Each number is 500 + 40 x the weight over its row's rms, rounded and kept within 0 to 999. Layers, rows and columns count from 0. Numbers have three digits each. The size before them is the row's rms in percent of the matrix's.

# layer 5 attention value, 96x96, rms 0.0654, rows 0-28, columns 0-95
085:496520521497490543440506483514606482506542473510491546466513425466500555491505470494489517477593578427451520488513507482574517435483509516429502468521598559477527471538500455501474432450513476428463483462488507504513501498533555488433561549533484438492446476484401492513480463441508518466
098:552462464520533519488563537504539574529540505457503553512521499458532544523570448514561555489554426484487492436491522448462508464553517584551562482487552496482508457572504464591517506464486483505492534504455529500431424566495472494474565520495528491531509515473578479447582491442487520503
094:489462552534449504493497425550477494496485426525573478490433459478386461463494530533473526538537506496499488516532429556444470492471510487544532514454525503507423495432550486453504586477568490490423498508449517471475487453518510523433503462473573528565448547524574507548500493551499503510
089:572538452507580559463524519526526493516513495525520489477465484534416573478517413485494526557538476484535552511440443481448522558559499556511492465527517549492528518422463496492494434524501505511507531521538465538491533514488505415478522521476435531486587547520457524476578439493418558463
086:462498431566537525514554516503489451483536492554466501506503464522455547491422492458546425513423519520509498539480520453482470410450512542443481465557429507499586470551517509521481441509539494512502505570481436542408506430567540468532527489549497504486475565461481520505447482478431515492
106:443509490475574502529510515553477532462444523539489527523531512534491515526549438447540564517552520509476544498515469478496508451472478464500526515523524482493567495505476533494483562497529536530448498407437611493480512525496546489574546486451470518582541444425468505499544468465478586396
088:508515461538456540529498438486496483464508412516562524470436512554501499488493429417489476543473461533449484478575426517481522492530436498537457532543461533493534445504496553540513547459441550549573510478505477560469506484435518520447484466457510492543590519548474438496458589505486533531
095:499468552499457552465547549549473528537537518500559543483482493490467481510479527510485460454416510482563578503469423604500510437511415543548537512524532538463444470531517546484525514494540508473518409552436569501491507499468474511538506525493551508522573518523516537535463488543413528439
084:519526463493528543463530459510513449515519502493468492546530424416467445542477557504461476527528575473490516441457493509450455468472565493512450440455506542539478442500509509573436482478516479533539479422558407491505427432457549480520481503556536529436509440534500462470515473433517551513
100:520533507454499452520485526514559524467558468544566554487520579496558556580483485567510486499530446520502505505497556529519500505501542525491472427546522418516538526527478485604468520595465524503559489454419528521515492512477508527475473564556450519430476533458559518463481579510456507501
098:540510522489495540542560523427533442479566586546510513540580550468432539478527473492504473521441449453452497494615471466510438523454456443534489440472537554490468460484493578515451531467537466552479513485469487482497532423482507478516541512504462493484522481512547439471421477517524547516
098:493539502543485443469566527506524546465535521442523515529456579436473571533425487509576516458513478466508547467530538488470506441436534508391499485487475455496491529531469495573443423556465534519592512481538433469467504537532503556452533488525464537416484504554480503489490465501504500497
093:438446517538489507546576443519555559522501522485485525486453471516490446530524492498507517545559491537552546463540466470481521477572567521443478537510556506541505478518464456590447505471504480465412554499504555473531505407540512493496557457571466525510573440435549492530481476462503561509
087:506529452525536507579500414501445504554455455529505441452421473555492448522539467508466446507518520564445493454486502475493449437429495505460515477518609469453525494412542481489511549509438528512506503448503530418557481433526510533487521482524490493429498521481487534448459510466438527518
082:451471491567524481463469562471483539588508537471494516483521478495556473531532527485481494453507478478514468452510523458550457495475458566542524388412535455588432495491528560501558448475514424580477470568458476483459519458506486456524551510553501462544488486546453502534490493466547467470
086:453432427505520482483539512465488504561504489522499454479564480538503495476507495460470490495558503539515476479539515511486559465458442553510435458447442538507496538480495441527485436458479510548487525440570476442414405500471496428492488489450523450553437523460468533486434449487578493424
098:467548446461559452515493422453564591497506459489551541461540478451526565505532422435546487481518513492496544568423532498441570405525523519513539536483521550477516478486512520554483523457503469544490500479485509481536466593529489507468564476509526502504462428513496504557473536524491573481
100:492504513411500522482484522491506546495508552533528476478453565529597504480464568501554545468551495536603528453567473474494486523525472443523484517554479541504560461487494495455492470554523522525480485400553525592526502471469513527547434488444468455501487535592455464504562496517515487547
086:441512533542503508460524490482551523567445471467456530442587480522555529463486450517512564486510502520506516575394535532470539490468452495541521446531501474466500483522491493519486457478524489502454504402523536485520474587534471517452573533541410562494608483513497497512558481465518513462
092:507484463472474464562520493532437458480490477485564498478504452454593486419511524515502551512555519496576502552476452497519548545471548469582481561486561480573495533440547488472495486443504492498561495485480506509493498535403421554521484482389520502529482533515496512492533511516463597487
093:475552475479558463479502508518515514458449522452484485554506595431516476447481516552504549452512514524511526536543519485549506506586456452505425494490537532472516468485495519511509485574477506476419528442546517494532530647485553456553544521429455513452543478534472513516436554473502524483
097:584473550507454484480500475423480569490479418556502445523545490487476493526463504483487460456467564578475503458590503491504567571547519407449466469463512585503544507451463526451496516476417528531480462557515497472502502454566545518497508484485505554471477484521550498492542462474547459524
098:499500549548450451573457575477523536512544509498402539524565506457492505479503564474523460545431555482494496440557592463505538542465464505551489564461501600495466491533512473458530510489483480502524470556531479488534493461556536509431526556491461519528467546467545567549562496529486501527
074:519495498502553468425504497476506472569485434453515466483477479459512577502438489445501521507468483506528528607484540425423480522494548527498531557475462516475525559519434551472431491510513494502440577574423533566500512439554562532464486481445518540564483495485491539500546546524502514494
091:494464539527467425521538480423535487494499450418458504441571498452526463498525467496544503529450501553487524435498462496504481561508517473512477518507495488509522539396462485476513598418476573473456493473538503535512469480485507483471517437465469482399556477448516415485427532494501521448
084:497621503475452519479526489538464530554477482526475543481529535523508468498476560567512510521497543430561484579574571504482512517528553493470518540534476505479522464502517488477466532551472445436498497540561480405475501451516558456504470532513485496509522433469635539490435493497516472528
082:520472535521492485534491481474476499506505554509470518463544483499520458554578554455517549497551541456493505431533492447525514426501524469540531553554541572504490521495504454478444546401450486507427541504587466497451543475473550545522432500497512467525502529570585461559562551521471559492
085:430475489535488519468539503491523523519468522491438516521466522467490442493468510490475536481453489467442543533562482474515470468523503479496585569505540494443556501442488581498531544463554584438518489536558498492500493527546506551498428549505401498539547476403480517537447495435421465459
085:469533519535540452526585520493527463536518569559431495473485490452478544488451552563494435481480435492469469429517512447489481420474484515555538457492531461478488585454474435611513483471449462527466465464459475448512417521489540480500471517530428499469524516470503493455537532531489493547